Weights of a small transformer language model.
Size: width 384, 50.1M parameters.
Each number is 500 + 25 x the weight over its row's rms, rounded and kept within 0 to 999. Layers, rows and columns count from 0. Numbers have three digits each. The size before them is the row's rms in percent of the matrix's.

# up: layer 3 MLP up, 1536x384, rms 0.0605, rows 399-578, columns 96-127
# down: layer 3 MLP down (transposed), 1536x384, rms 0.0526, rows 399-578, columns 96-127
up399 103:483518529500532477491489475487541540514499536492522494494501493522489552507495485467440510507460
down399 107:516522512498503492495505502509509478506464493490482473489452491487510500545521458520431490503489
up400 081:483526497507442481484450509480475492521469531486498479484495473504496500480473475492484501539456
down400 085:477468528489519527557493479435405517507581478502506503484510493477502522528483506524503483488471
up401 108:513507460526476505519511486489483499506500487498503508514483468502534463483515497457535500503480
down401 099:463491501487482526515472487449457450514433522492498493531505497438528514524498516477492499505484
up402 102:475518519485509507525487497505499515458525464496487538503523483577517522448484474485513494515499
down402 099:481495497487500503523492495467469497481507503517506533538516483526511492534508496515532499523458
up403 090:502501529493481531488475515542504503448520504487492538493468506479505492531447544507466475492531
down403 081:547483501554496503508470514498504537509473552468506459487492486526527531516446495494489514482499
up404 101:516518506479509503452517468438550506516483517501502470516482485509480544516514500520472451479483
down404 101:470500493546473492529487496540498468500512482496482484498478507535490488493433484545493487479494
up405 107:530480507486497509498527501480511513481497523446499525513487533485499526521494509487509493508514
down405 097:522486482507458492531456506513485481488455499514509526506487503483534520516481481459507523528520
up406 093:473493513522467518490481487483514515482464549489483502490484505527490482518523496501496486452506
down406 102:516489540515510449490485519464548436468478509487450530512519499484493485551497496494454498487504
up407 100:514473544518519536487519544469508484532514487524500476515507487510523483445515488496447536523501
down407 108:498500482488479471486488518520488526516483460512508502518472477490501498510472456474478454487528
up408 100:516472527522469490491524496487486485514495535506497507489530510531525488533464567489522493480476
down408 104:499503469495478482470511528515529496516482452511464494504481473525451530502512464461545499520462
up409 090:468481540497521513495519461490509497536490506564500522503514551516526491524547556492465524509505
down409 105:484547496503488485526478486485504486521531485517535445500499497497474507478497503458497490487484
up410 086:494503450511551512519507536470499506524500515522471520485511443530479448504474507503506509498505
down410 075:533500480447549556437508495487496501486492492504504430497508453489506497522524492498473465511465
up411 097:513477398530492480487523464509469538513501483505501480515482507512482505511525498552447478524500
down411 106:521493508470499480485485508507477512539505475481539463497492544510514446499482516457497470488459
up412 100:483501455482479530505490490509488455508529528512450477506507464531521494523498538491496488514537
down412 081:527559509484489502496488512517477522525459503521481480501492492481467461581541463478496519455494
up413 092:521478484507537480504471488547479508528533508481510479499494552524503490465520532501480490493489
down413 099:446498501482495520510497519491458480514513529476486490482477519487454495469501488482488479480506
up414 129:522467507487428488503484506497495472510516509524450472499504477525502487519494513470506494503473
down414 117:514451522521502463493500516511483494458514531563498539533480487481539474466486488498505508518503
up415 085:432477536485466530470499496547481539476501484511475524466506509454509469438483513469478526492458
down415 088:485509515490508489524493480542489482505567525524545490433580510513509520488470476502477528492483
up416 095:495514512448480521454513513495530476537511506482481514504499482471502497509461513530470488503535
down416 097:526513491547499530467482525541474452507469489526471523478525531504436508506575502472475473495532
up417 114:445487484493570528547537510568489471472496476507478495475505501526473469521481526545509545526480
down417 105:500474499463499505510457510490442484535489533501496534505503513509509498523502473504525494497490
up418 086:489472490513482524470542513506521495486534521509494480491501531501495479469520444522491524487467
down418 090:518541511503585498500493474524474520508520485512542533521463533521513512460477504472506502521472
up419 092:525476491505494513494502479478495457506485468519504500471477521518497482483517462515519541506523
down419 101:479495509486491493441512481483473524463507497514528503491470511491525446483532527486512510489479
up420 105:508517474533471455570501489535524510471481514516464446479456468541490518533490481485512482489493
down420 114:535526487514542504455479494524511536516504489504509449502458457508514512523503489500503483522492
up421 117:507508491484436485512490514519526515492478519537477482520473502506527493473496506529479528483496
down421 114:504493499530467495472489533500507509500526516496479513526467496537510499452484494514493523458509
up422 092:491457528524508513496499479516512508488508481482514441515473505482494485454464486495486512478485
down422 099:468480527553492516502501494495503452522480477502536510521522494508513488495498498457516490509508
up423 107:503521460471506469494481488498493450500462515541462519492497531519525479481481508478513531498507
down423 106:518522496496487518508474476528495486528484491528531504520520501533485527499507536449496509513502
up424 085:495506502508527511450506531509448512512514539513464490482547485495511496461488546464515552493485
down424 097:518498540490488495521521522529515490471533479530529476529494522538524497539510514516506506527503
up425 089:484523489527559503512486526509503483507508514496507501526511472501460483488466470492528499534520
down425 088:533483491451481504503464535473520504512477502500492538474500510497480527509493493508498504488463
up426 087:497539520505540510505497530507511521478450511474489488496526516507479472511530498493485480469502
down426 092:484506454549463524496465504486483527526494539494490507481513492489468538497522506506508466498474
up427 110:518536526489526490530482518566509495533540510514492441480508518507510515503518514487486476472474
down427 107:524502522482521486478458471546511510520510535554477511530550502451459470458519460539543488475496
up428 093:502491509528517486542512501509521482502517506495538510470476492484486479495503518454529524491479
down428 083:484501517521514505480528490501500510538504496522492518452483505459505528559498501542495499524544
up429 103:543515461515540492477498516485531497555506474478476535519514516518482524522511486489524458470490
down429 099:545481494488520514494478497500500530498499469574542504543485508519510533537513468445467550478530
up430 105:538467508478466495534470464483490493538513485493478533523495493491523472460497491469492518518497
down430 108:506501512464504468455559475545522498515464486461480460561508534470477487504487498499509515518511
up431 100:476518495510463469518533497520513462472472455520522486517535526481498476545521487530510488544511
down431 112:501534480518522522513495509489506489462512506481525498508555525514493516523483531497483499524483
up432 103:494513426483472479495533543481523526496530483497495539457504514486479470483489469533464471538480
down432 110:532453491494502482467479508520507526496513498511490505501473516511492482501485507450499491524507
up433 100:557544488504491458514522507487489546452489471512488484474561520556517531524460483520476476462493
down433 104:546485477483465485488535492539496502469516491525485529477492554500494535559527497507503514532509
up434 100:494554512457514516466507503539517458513477492446468486541480508462510526465452532522544525485511
down434 094:519535506503513484532482516510470502484549546447484470500526463478472482479500551525447497460486
up435 121:453475486463470471470481479474488491461484486520517531479490516475520515520499513488506478514499
down435 119:494513440501517489501516524482482503531500485540477497504512482488501481490554501524503463532521
up436 096:514471487532541496508494523447491453501544525502530534447533524498522500507515516478521495523486
down436 091:527521490481493522476524529541488451501493545491436498518478506477499467531503502523523527489472
up437 088:474531478526504467489552507466559538507487484543460508517531509530482495539557524481463523487515
down437 086:507503535501512483516539488505524488503536476467520512491451540541444485485549465557523537483483
up438 105:485502505481525473497512493627537522443504486531512500513491575475535506483533507476516497490487
down438 110:498509474510506534551535481477550547507503516494543482473508498500489534495515491549487492490490
up439 113:512504525551458477533496499519526539501509468518513527516510455466513468519491515520468510522498
down439 109:488483507489413513469498519516446505483443532496508494509469523491497509519499521524490528488467
up440 085:522536520528495517525499489475528551536425496457552506488523511503461485466527476523507493529486
down440 093:509507570552470483497516511506494531520478505556536509484498508532519521491432478523481520509487
up441 097:489505504519480511488531492476495489520509533515521469505506506544515498528494489521464460451503
down441 103:503488497488481519540524511529480464507470499478448543513509510473504463513464499489523504536539
up442 113:430457482489508490512502510531512511477529526504511502505470482493510547515482469512518507515489
down442 113:540509506474468527474458495530472484467499481466483534494485498489486508478441550488472513501480
up443 071:519520489482509501545521501486483466478526465503482543523466513481485469498493505527513508517511
down443 060:498479499464491479476530481532529491542500542490522489507542492506539526538528485510466458494493
up444 106:486473455464528485505521451456502467530518524490490513505498520490472524513517493496476460494511
down444 098:503514528460534535454482496565525500536500524521474484504449538483492522488487522427458487531491
up445 098:504533529528516521512542493526507513530490521489523503487493496518483487461485509501510492563503
down445 092:518481508504537509490462477509540507538468528497506519494501478495490489485476513537468528507510
up446 105:448434499515484468510521498514454513536533510513485503476484516487487473505506508514522516468504
down446 105:501497530487489539520514534494468464478455529462501502519509495507477539525519479502530480512494
up447 093:528481491478486461516535525492526494507534515529564515512526524484465507387489468488511496494473
down447 104:502509543545515531490486452511503484560499498453507504448500487502588526483457527510511519496491
up448 087:498518490486521499501520456500495493528517468486508510525491542492459466537560527501501501484533
down448 088:518501508456470493453484495559498478505527470522515497495506495534485509532514514472503522505543
up449 103:508515513485520553530474518486514494477485521470491487513532510510515457505480482488496479528477
down449 108:528512462498520499491542502506541528462490517506523499551478494460514484533499511536486556526513
up450 105:542542497474507470549526521496507486474522495507506519442520529541487490471563463462529493511524
down450 107:512499536544530489480511449491508495512489487517485508515479514488469549497492488509486486478531
up451 095:510490521487443495538495477522530501499556465472537519494482477484545456454514509522505512504482
down451 077:483513510507489494515491491458492476540484478468510519517508498478492476511552523528481520518485
up452 102:504520529455515507558510478487520495521480514455490483483489511512489513468494535492494498471496
down452 099:510469469522436487501436490452474518468468502496532500508499460488542486520484514489467455536470
up453 105:481537486532503491507517475471530455456522509441521516452507480488527481550509541486529492514501
down453 114:503557487500507480548475466507502501514503540508481528520519465534514498530507500517556510475499
up454 104:495477491520496482542493542505490528493480532480480500500510492503495516484490538499487498457471
down454 105:517522509484500506491453487504474452517533491479508527503500480513500494514495450473484484500536
up455 090:490514509498490539484501515492504482522509489498469506473506508561496449501536471549517566531475
down455 102:470497502515530496507558478485507507539517486492563460524496490547500489483479510516459487521488
up456 098:477514522506539474497510520506502530525526514480472539487472475511510469517482492511472498513496
down456 100:493483455499530523513529525498494530529492508519517541505467495467500515528462466462502488516501
up457 112:425498488471469507503533521499524537478532464518495522503478513481570534500537467493463538514494
down457 113:513449519557553525547459502548525493486500507477494547474545489529503535460508516544524532478527
up458 113:505474465526525508499480510485477526490512464504505493510510502503508486525524511507529509510549
down458 086:485472489457520476482524516480505465538491497522517472471487491503463486513515500540489508545482
up459 094:509525525480517546503557493462442510510534498532533502508489486525492523493528499526545527513472
down459 079:495469515497483507502506491464516505519523480491512516524489504495506511566476472538529517490464
up460 096:482543491493470520585508548482492560485508503495497473524480498534481490532464518527497498508508
down460 096:495530505508486509502492451496509505498514486502479494479482450502490493536521447466497478522526
up461 104:431497506513452508485470490487498486536466509540529505513458526487488533498521510525503530477496
down461 118:491501525558521510507473486478432511515490521516522479515486474458496547525479504477506447526506
up462 095:501511556528525482480497482492489501526496471510500498501523531513508527502473491506448501528515
down462 089:507556461493533456481514528487531529494430512464445474558504502499487491520519499472486547516510
up463 105:471486499531528511503530514438472481518470475541481541522468496505584482514451517482523507518473
down463 088:526480465502520541471498547514492509515488468500454481478538490490490485565555494513472491518461
up464 096:500476503528502507458466467473486506518507507489538525479491493470526505497464519509527467494527
down464 093:501510523483527474503513491506526513490462503509460540493524517539518482588517488510473534522526
up465 091:424444534478492469519509530531512506484477503510461505497547516493510506509449490490513508509485
down465 095:486515480502517516481489478506476511546466515511485516515456481506522495538511493517531540492486
up466 105:505499441504504512519509516546508509514466482479502460517489491472521476500476524475513512452527
down466 087:490479491486511493496540475511530545486484477508490487474502474545485506544504518540529512520509
up467 106:495505524489503522489488511491484491495461499470479496500536509474506493522501508524513507486482
down467 100:497500521487502497464519488498477533528450491496506460482474488521482478503500535485530501480492
up468 112:545473498516504474543473490492505490490475490529498491429500502519521498486460500509519457533489
down468 103:511477462528504476484487470507508493516477548508465515523506478507499489497515535460492519457522
up469 106:468481507506517530527509512509500537459483488511490443504486512516513525448525526486518493472524
down469 107:498497523451531504496505492561522544502506542480498497506469506484530493457482495473492473456535
up470 090:483444514529489495485472485465511487480536526499468447500511463554474476451543554505517486472533
down470 105:557493497452524526501530505481505502489551497505544521508495503538501500508529484498543527498536
up471 092:527493509477498491527498496482521508498492485524479525518476487480471521461460531521464502560528
down471 097:496504485521460519481499500469554466503494563475462493521485538528514523496473468521531475531475
up472 094:528481507466509514496507494497543474469465536495511539502499564471504478445521503561498455478445
down472 095:507476528517502512459481472473486485512477528511484533458501513477523494488524491460496514535531
up473 107:517485472472493482492453512532488526490488503542511483505493496490503477456477502478507527522523
down473 101:491512456455520521498536486514513504534500493492484502507514475506530523474500552539502468504456
up474 103:485505491509445495493465497505502512505522496461491514444463516492487516471526454484486479506483
down474 106:475521535527527482481499526510544509530483537466488505500497541508504524532508483505452495468522
up475 103:503486497499477491516542535459500485493490497512498461523526530519558478536501523490505508515460
down475 092:530510524484485478447473507564531512530511513503486475516442490539519509523500539459530515498484
up476 105:487525519502459518519531455522510503478504565510475471503475515479505442514513470559526507508474
down476 099:483464531546456495451504494530508485507496500502525528487526502487454516522485473530483516483520
up477 089:479473453449474526486488516457476476484495506485517546483497484472481495499524466468461419514499
down477 094:473521434502538496495540526458507501505483505490500446520521493444490542510508478545496519501499
up478 100:521482514501478540490528494503521486525484489511516483490498461529499514495500521499534458453473
down478 102:514441510521565492484480494528475457484524528493462515511519484477543511457461504509434532520509
up479 100:528544492519466501508513461513473488507525481507494479501494499454511513532516485460491457476433
down479 104:528497498510507492479518498478517514486506516529490531539525496444487480512485508469478488517493
up480 090:543535488491520496455467490493496480460474478497466510516450516490498509474539524482544481474499
down480 093:502475492549462518466466526463536511559469512467501493511517477550487520514502523518462480530532
up481 090:533524520500488446511535506486540525472476528500444467520532525456482549514481502478512502444495
down481 091:543460445454458505466462501502486547543463463476511531498490467507494449555519518478464488501463
up482 111:496483528517474508480487465500505497509504469523552521510493513483515470480479507486445498523493
down482 118:534468541534509479479554513502487519463460518464489480510490485501523503479486473516532482483547
up483 102:452484506499518485486503492503515477449493486472531519495534486539562535520494504515491526492515
down483 108:529513532518485484445505482519489501547482507479504519505467507514510489488501534480495506531534
up484 091:503517523494525502493522474502531495526484489511513486486470515502525500505488523538521544485523
down484 107:505516533471497490528509501496512469477501482506563482487511528516477454506525527468546463497533
up485 110:494494505489480457473484522497484507479551518486477470486518513473513492489494499512485490515498
down485 116:495494469527571509516503480485500535506495532529492486528472482508503458515430494481502446494476
up486 106:510506510518506515518481517506484482475466503534448527504470463495551489524521481445478498540508
down486 100:528493468513532465422460509523511485527501459540525489538473550458475518527457512520476463519477
up487 092:509475496505481508499549537503477492519525477466488493492480552481506499499520511505460514548542
down487 095:518559470543464496546542534523492505528521473492469472502519520465492462529513477457554511520517
up488 107:499491459499517514492524521496504550478523540503481477502491498498491470483537522535510451486505
down488 106:456508540479519436496502477471527488496528466473483494520504518472511539520525509514435519514519
up489 098:513475463477495536499533522502526467523462504486545546484453498469518512492503472485474519497516
down489 095:488478485507507535497460486515453505438512521464474492538456539517534513532496480483447483526531
up490 094:518548536500487501504482478521467456529541441490536522494546498493487502551460498499470512485514
down490 084:549486534519485526518446546469542540471462528489478489526502504513477504511484481515491522464485
up491 096:501496523538483506496537510506489520454506471473524508482496483472455522547515526485540514487491
down491 101:453475455489486519499483549516483518488522503500464520487508517508491479454542508471496486521473
up492 103:484512459516434486511528472501484501510530490464468519451496480494482501451537539495515457472519
down492 114:503517501524501466484542498535482480469460534493486505501457501508499498548462530512503470524489
up493 099:469474508551510464476482475491485519497489480493527476548479522517494530518481508513520526520527
down493 078:478476510530504549524493524527524522445525515517518522506560474507482481509516494539524506485555
up494 114:466510522488504474477489532572507474505529497454479512509517499501461501520501466530497477484477
down494 111:525504500476526477467509450535459452501516495529487482554491499499582467473503476518511475486521
up495 100:508504466446534461491505525537520488488494538473514475480502513499487512523489496479555459480453
down495 108:547546515528519510519513531479489535477534482490525520469486491497461520549510499529501532517512
up496 126:512502517491486524507499465521483479558471471474503495532512449503527488461541482500508511508512
down496 125:519481494489497563478517468504502477494467496484516492519513491498540516471478496491491515572503
up497 096:506520447502503456523458515493529529498532536478486448531484459516485524503517491498494507479513
down497 096:482507506486505536492519489484485465540475509496531490471463522517530491553455491500490517477537
up498 096:507525469485500536480498505528501553446562493502505521504489466521510527486517506487531538506473
down498 100:508448537473523466512502515529467518529548502513548519504470492503498520498476523470503530484516
up499 104:492489535523498482464490485501502521511519475503482453585513542484466513500554461492497476499534
down499 107:548509473477506563479493485492485515477472504522524460529499460437479506511485482449488512449497
up500 095:485498523515539487500522505492416465514534484492545509469482512488484507488482461464498472476525
down500 099:522481507523505485551499512478539514487481520447485503479481541497514465496509522494489506464525
up501 098:489559527468540472545494470491515477487500506510535492518481519484507498470482510518501510499563
down501 099:476525516469503477525523529501473508525511511500477492524504461478486532496492503578533479493467
up502 100:523518524493465500515506483537484490459513517511558463533465522500446471535551495472460504506543
down502 086:514445528537499481475487510485505491480510435467470515445505482492517509485464480543487507512527
up503 094:511509466496513518491506499498459502511499526501534526476480480458447479516532480488515515530482
down503 096:507495487500513527512498473499517508488502476515451497582517463495506471543532464496555495511501
up504 101:507477521432521495511494490523480455532480496488517504522551520484508502533495537477512511530477
down504 102:479512463494497493460544493504505493512491528462469532460472451496491523521511478530475504509540
up505 097:493520515498499495503514485465504521506496490538472492466506486499505487539511492503478499513479
down505 093:518551518496467500560484510533519468491468524489477552461477536469446482507526516516510529541508
up506 096:485481513509521452501465527549518488497545509530478456513504536504487517544516514510465502483522
down506 099:519501472529437543516492491504498515495555538551491475525485455487480513525496499479522482512544
up507 090:507502520473513509486521500455544507511482500476484525498539568494496514536476507510512489495480
down507 104:479502475506495464481500479487486511502505515487463475493523487462445495531501546518497553520523
up508 112:457462530496482477478524491505501493512494480475519494496475507521470566499514469474473498530513
down508 117:477524521484509494505550547501493529516473524519445510537506515474458496496519452482535489508501
up509 102:486508491486507496499534466487483485524532485513521502521483505565505520516491460462513491484476
down509 103:518512553524492531500459489480483535537521530488514470478485467515515475541513532541486511500511
up510 106:495562506513468491507480503517484519473449514443515528531520463487443432485508471513507526507490
down510 101:519483461521449451510525486480479549504547488518510478461517471458532513521443498489519522458539
up511 085:464508490514454519536466467502519505481463479524534511481494495535479482525506557504492543478516
down511 088:460546494473517492466514475510504515487522513491497517497484490500527531459519521488491470467550
up512 098:465498493513459471524470527493533505488453492486467480519495538518495516471507509494557461530526
down512 096:485511520505510502544525476542532508516488471492496509502518466468508474516494482497509521457496
up513 098:524501492508484494502495527512476512524507562477510537510486467501482519490522479494515547492504
down513 102:494495496473527505507533503459507476495497510523452511493482555485548533456542511530506519522483
up514 083:540525490472499496480488543499543474511488531492515485542493502459473539487476533458476475509470
down514 075:493506530523502527504493435477517518511479525489455484548548499462469522498519516518507501472507
up515 125:492511475502485562508508491524522467508496495508503477492509512499487480519489480503483518548447
down515 108:494544491528502528501452535537509484500508522524473504482475489502509534490460512524537450509507
up516 089:542501472474519501494494476502468474491556520474491465496491477465547516516501493536483533517506
down516 099:501530565502515527454495492486529462495462505492499446497504508499526506552493533525524473489502
up517 104:539510468487505493501525488543477507436511489512491511481474458486500504492484524494522477550500
down517 101:498555524442485466423483494538478457488528524472479477529517492528528509522521511510466467458469
up518 094:506457483488502471483464487510541473458502505468504521512531480486501508547536506473501473477490
down518 108:517474517530492520480557505517475501491509501515478453458456521533517456464498495534477486500521
up519 087:472511498454497508523475500458566491450502515526526498547525545535492508518507491491513515497509
down519 090:502475497490511536450463476490488515470558459525481491513455468492494488540490491466525505486490
up520 095:523456512493476520493525499491497514517469461515468504456560537497512495472479525478541530484516
down520 106:519501514454463539481476470511497507507464495522509481495514512508500521469531495505492558467488
up521 108:494440482527478504473495453468543457519534524492474503520477490476493538487511510540472474492528
down521 105:483484515550501523522555488464552501469482518527491519453473500489465506452500470452493519511541
up522 106:464506521533518490501478507473530492487498460483494488451499488477512460542518464529482519478509
down522 117:458509496473490503526490517491510473509474491474458491451462527490501533531509494511487489494475
up523 107:512546480519491520492462535506536424516459526488506485500504487541454513488507536499460525485513
down523 107:511483483495525498501532501511524550516542520474500466489482494458483488536489490504500504476509
up524 097:465456483505530475466525507514497524530510567489466497504532469528532515489505528480488464496468
down524 099:465566514492513549506494487489488507467491476509553530484467498516529474501492491483570495513521
up525 120:473471515454500490499520488481474514516518489495508476511485533465524454517526491522487501529504
down525 107:502483463478478488490465508541508480524535475502536446467538487525520524430508517450516516487503
up526 102:487530521484540481485524492516488452526477506517496469472453514463485534529470529518568519502489
down526 111:514497503482512531488504502461476510513524521495488466513511443530485501568502596557526506505459
up527 108:426485488512516528503534477532485493473541518478474472506518506487490539447521485500479470478512
down527 114:485518525493536501470539530478467503519522485566496478528522537487539474508492499512502519507489
up528 102:458500530508525493528525506539486491475518478486522510479520514525495534501510506523504481499517
down528 111:511503455482487481472480456459536496452481496530500451541511555469480526464498495506473442525515
up529 114:504473552469485499520514514492491490475507486490490504529496527520501516472460490521480528516489
down529 121:523541455491508536491492512516496523491500509494510500516496474495484499449491484486501527463510
up530 099:534467522493475505490487547495499480482482494539462500539466462503479509498481526469549512464471
down530 106:489497515475513524528489517442467517516515509497528502486511495513528510488536559504519497452503
up531 106:479512435539503493488499454528495531483508462506539482523488487534497455501484504494471508496521
down531 117:557493510446522506502522472510471477496476505506547474486556520529496508455474509501510468504516
up532 083:512530494525514479497527480541489523460527545448494498458488524498528527511490471524506485468505
down532 090:509530513473494498531470512522492472515468531527510488512548485515554537495488489470485505489504
up533 105:442509533533473495503515494480459491513528510506479487488491535510528485485511484478505529497564
down533 110:471497546502506505479521457536510466521541514492481544484486480468503491481484501485481511523543
up534 114:480529501462503470529472499495503520526500505540488489513466481486543539544467537533516482479538
down534 100:504488503503524527457541509528513490498491509523536532480512472489510492588497542498492466489495
up535 083:455531502474506459499507531527545521477459505497497500568512484534535516493473421487512475539487
down535 087:500507449520552502547457489532528482526539474490551501490509492544503499540542531528494481481497
up536 115:524507506525514514538532512536509482505529499485544466494478503483508557508518550507514504491511
down536 109:510505506486509515493458517538475489488476470488527487483489496482494539504482491478501539473545
up537 121:534521474499469470544518539528510525523512483524484488543488535469462482509442509473460496511486
down537 115:486478482491493492556480506485496535530498460489528482476482500507453486521491475470490472487503
up538 098:516499522502528511473486485483520512480495503523532529462506534458519513530477476504526491524496
down538 086:531549486498514506494472491503504551504452544464478484492486482458470477511555468492486526490504
up539 098:495495473530530477489492533528512498498462470524522543513499472467536500516547519485506550470464
down539 099:485475511465489500452508495521534509519497518465500479512506519499471538483498515535497489478486
up540 090:511461493514447516525494538505497496503441524476508492504471524536503487483470541489464507485555
down540 103:492497520504499521562471475463474520478516493558480499512477509561504539548506548514515499537494
up541 097:492512477498496507531489484459517530487518535493524479502569482512499508499494461514507487529499
down541 105:485497535467537499527492511480506528500493509495514483541516471514496493525487456515510495488500
up542 083:498495465469547505480522502489481458508522463470512544545489499530507504483498490501507513481453
down542 072:543503541548487504484481510487474519537487551472486503479530508452501493568506522494475489491487
up543 108:513509506508510500456493490517526505507515541507468517489495503481482486512474516474517537525518
down543 114:502485519542531539525527511538505498482522483485480501460517527538473528477543472490487500513529
up544 108:494492546511443479508481516480539489464465544439513510497522501499546535516470582519531535508519
down544 107:484502526488478495452479520539497509519454435448478504490533502505482530498493519526478479478514
up545 103:538509536517524514511542527487513470444515484548522497459497526519499529475504493539480503529477
down545 103:482540485535499474503474483515518535486475500501473529495507525493516527485503527545500490453483
up546 107:502547497537492486494462496483524482490522472500490468532529507484493489530489509468496496518487
down546 090:503509486519469558528508467508502488533502485519481481489550473483476521505554503464476506525452
up547 100:496494504462528509506525478496497496515456489483494468477516491504500567496498514501473477474454
down547 107:509521475501510497518508491433487498487465508541484474519462551484556482536460508522500437474505
up548 087:450458492493507452541500482516486496549477532510481454443521498518477500502502497495524499447470
down548 094:492533527506500518503505532507525539501485506505489493490507494504522496512473493519472521473482
up549 083:487495488455484497507455517481482506525509540499465519436493472495558438448470508517538483510526
down549 084:473476503501505464490535486536514481513479490521487522480526484505499499470506498507473465525477
up550 104:501510510511484518512562537504487520500513511496466510538470469489536506517496463508523492484486
down550 114:453490473511513437492520502497467504469499488539523468485472489486532462499474473514490542570471
up551 106:508519423489531459570475478524479526495477526561484500464503507475477464490527537502488481526486
down551 099:506505515458481542491508476445498468497482493457534486494499459518480516492477476494533520504558
up552 097:475482503501492461471501539520488501485521508504521542453503515525524588547544466516486485468446
down552 110:510543504478491455505484519462475501495492497487480502520512492487535494510515513460490495501508
up553 084:517523499510514469537519541481506537467518504474512514478521520478524512517511543492521527474518
down553 091:468507508503461509509506466429469504500506521487541502539540481524510511502475469522451478497467
up554 097:449488542493495482496473494472481526513461471494549490467444538534478482519483446502487529497494
down554 099:471529509488518503499518487439501520482504496488514537506515490491519482581468555501508501477489
up555 082:493491520456468502502474498494492548506479481480530487537549500435521506483469476533522479512505
down555 082:545517509494446523515483513483499434501497490497531465544517495506538530466499502478515509542496
up556 086:490492479535520478519519492459520517534493465470470494503478498490479524550519508534470499446501
down556 089:525457450466537528512436506528523477495523506527506536483545488473485495460516506474499474494527
up557 107:483468493511455526523474466502489498503509492504504489478522474516496530499510495525487517458518
down557 108:539513495506486498526530493488548509517478471504469496437495510505500486483514493522450497491536
up558 103:522513501532481497520497434527548500495487539504511522494509471521517487527518532482529533500544
down558 094:532497439462519520471499479483509469514487523524522486517497501499521504526547497492472558493534
up559 107:491469481501518489497488495470509519498522502503558482467518499486497484474511488505491456479505
down559 108:516477506491476515519483487491519466506503488498463489498509508504525483496490528515490488479502
up560 102:508536527488532490512500496498482451512486482517540548489480503496496541519475500511496524506530
down560 086:574513499494533496492508493497468530488436460500475496481496486489488498526494543544468516496531
up561 098:517502485537475503510491506509499535514517491472494491474481466512491568504527471485548490513489
down561 101:456494483546501498486455516462511487541503513448468503536519490496496500515478474545449485511480
up562 085:447449493480517533486520477481514525496496501511484506496528490511485474528513510461501505486500
down562 092:509514508526520522539524489504512535502502453492509500492474522522553523496498488564550529493485
up563 100:535480493459482461501487487460514498518514480524512501492537489523501499491510523546507525548535
down563 085:495521496489500538446507506503523492515509494503464512506508514527469511454461514493468534532484
up564 095:509523485550467494537542511489466527444542503509529483480520473440502504498551476463493501549497
down564 111:471524500532535540488515478520526496463536519512486506500460542539502531471479471516491531498517
up565 074:494511530523493502512483523499495515497483513547491517550425526476522532501492449483468497479539
down565 080:487490502472509525525537461531493495513530505537476502521503470466489499500504483503519538498504
up566 108:491526498482459476470544514463513468456483523469549529496507506494479501478513486522440489512499
down566 100:522477480504530518485535554484500498485440513486539511454488512468530504413500460509544530487496
up567 104:530489516499496517501526453488464503495477545504470452468533477490532486488524520490493469522508
down567 112:526554471487492489494502524497462539515520507508490517481472491521497484523502471448493471528441
up568 125:522495512469508514519511460471476490497552533509494523515491534538494492526515519495491501545553
down568 124:523445484469535528463509507473524510524535485497531507495462519506479496503476502502478489504526
up569 103:486463507483478550470529482482534467499498511492475510523463500513492552486504498491474506503478
down569 103:466490508451561453491441523488525542500487520480502512529538554494491553485530498479476503483507
up570 112:522542476502488472498501564478475479537498481525513499509546485461477494472517520504515501513450
down570 107:468431512508515484472504515510474464565499520493434486470488499494533481502493539453495519523522
up571 107:493532511498468510518526538483507508504536480491483477499513454487507517533472537471502487440521
down571 111:529478501491459508512507483470476478455459466472513500462465460509520500532493424514448513452542
up572 102:522478506507514476529535465491518486495503497495499527519483564488498466536500482497472486522483
down572 096:474502508495534439512487492509481507504487489438548494481518509505491495486453494533511484469481
up573 092:494476474536545469546504525486526504502497471478532477513523489482475512475514499504474499512515
down573 090:503506499486513497528517517494506500470502485481533539495455521502488505481481477467487503532485
up574 118:465474525508538495435488469491492537492478519510528457497465507522490501539496497492493518469506
down574 126:489492554513482501454526510516512480537431507512504480504475518515499473542497498427488513475515
up575 107:521518523503500512476474501553538481482516495541544504516493489479516520516500481527513523523489
down575 100:488547499473467498507533463526477506538505501444555530513514511495487458422474493532453487476454
up576 099:506491485504498527493504519451522441424499500477549490524502481512499541520497473508485504523504
down576 089:488493496507509531492448483521542511507515494544526502518500481501424469530516515536481542501496
up577 101:477510507495466503501522542484507492474496483544523536508524542566479502505515501497486507512472
down577 092:474507500493484484497510561499497543498513520477526471478493525536519512532493489499493499456518
up578 098:525519507532548488486464492494488515511476486482465481522500543513516541498479509492519474503476
down578 095:524504468534467547534528484502526487500475498500450507473484488485505509518486437489465488547476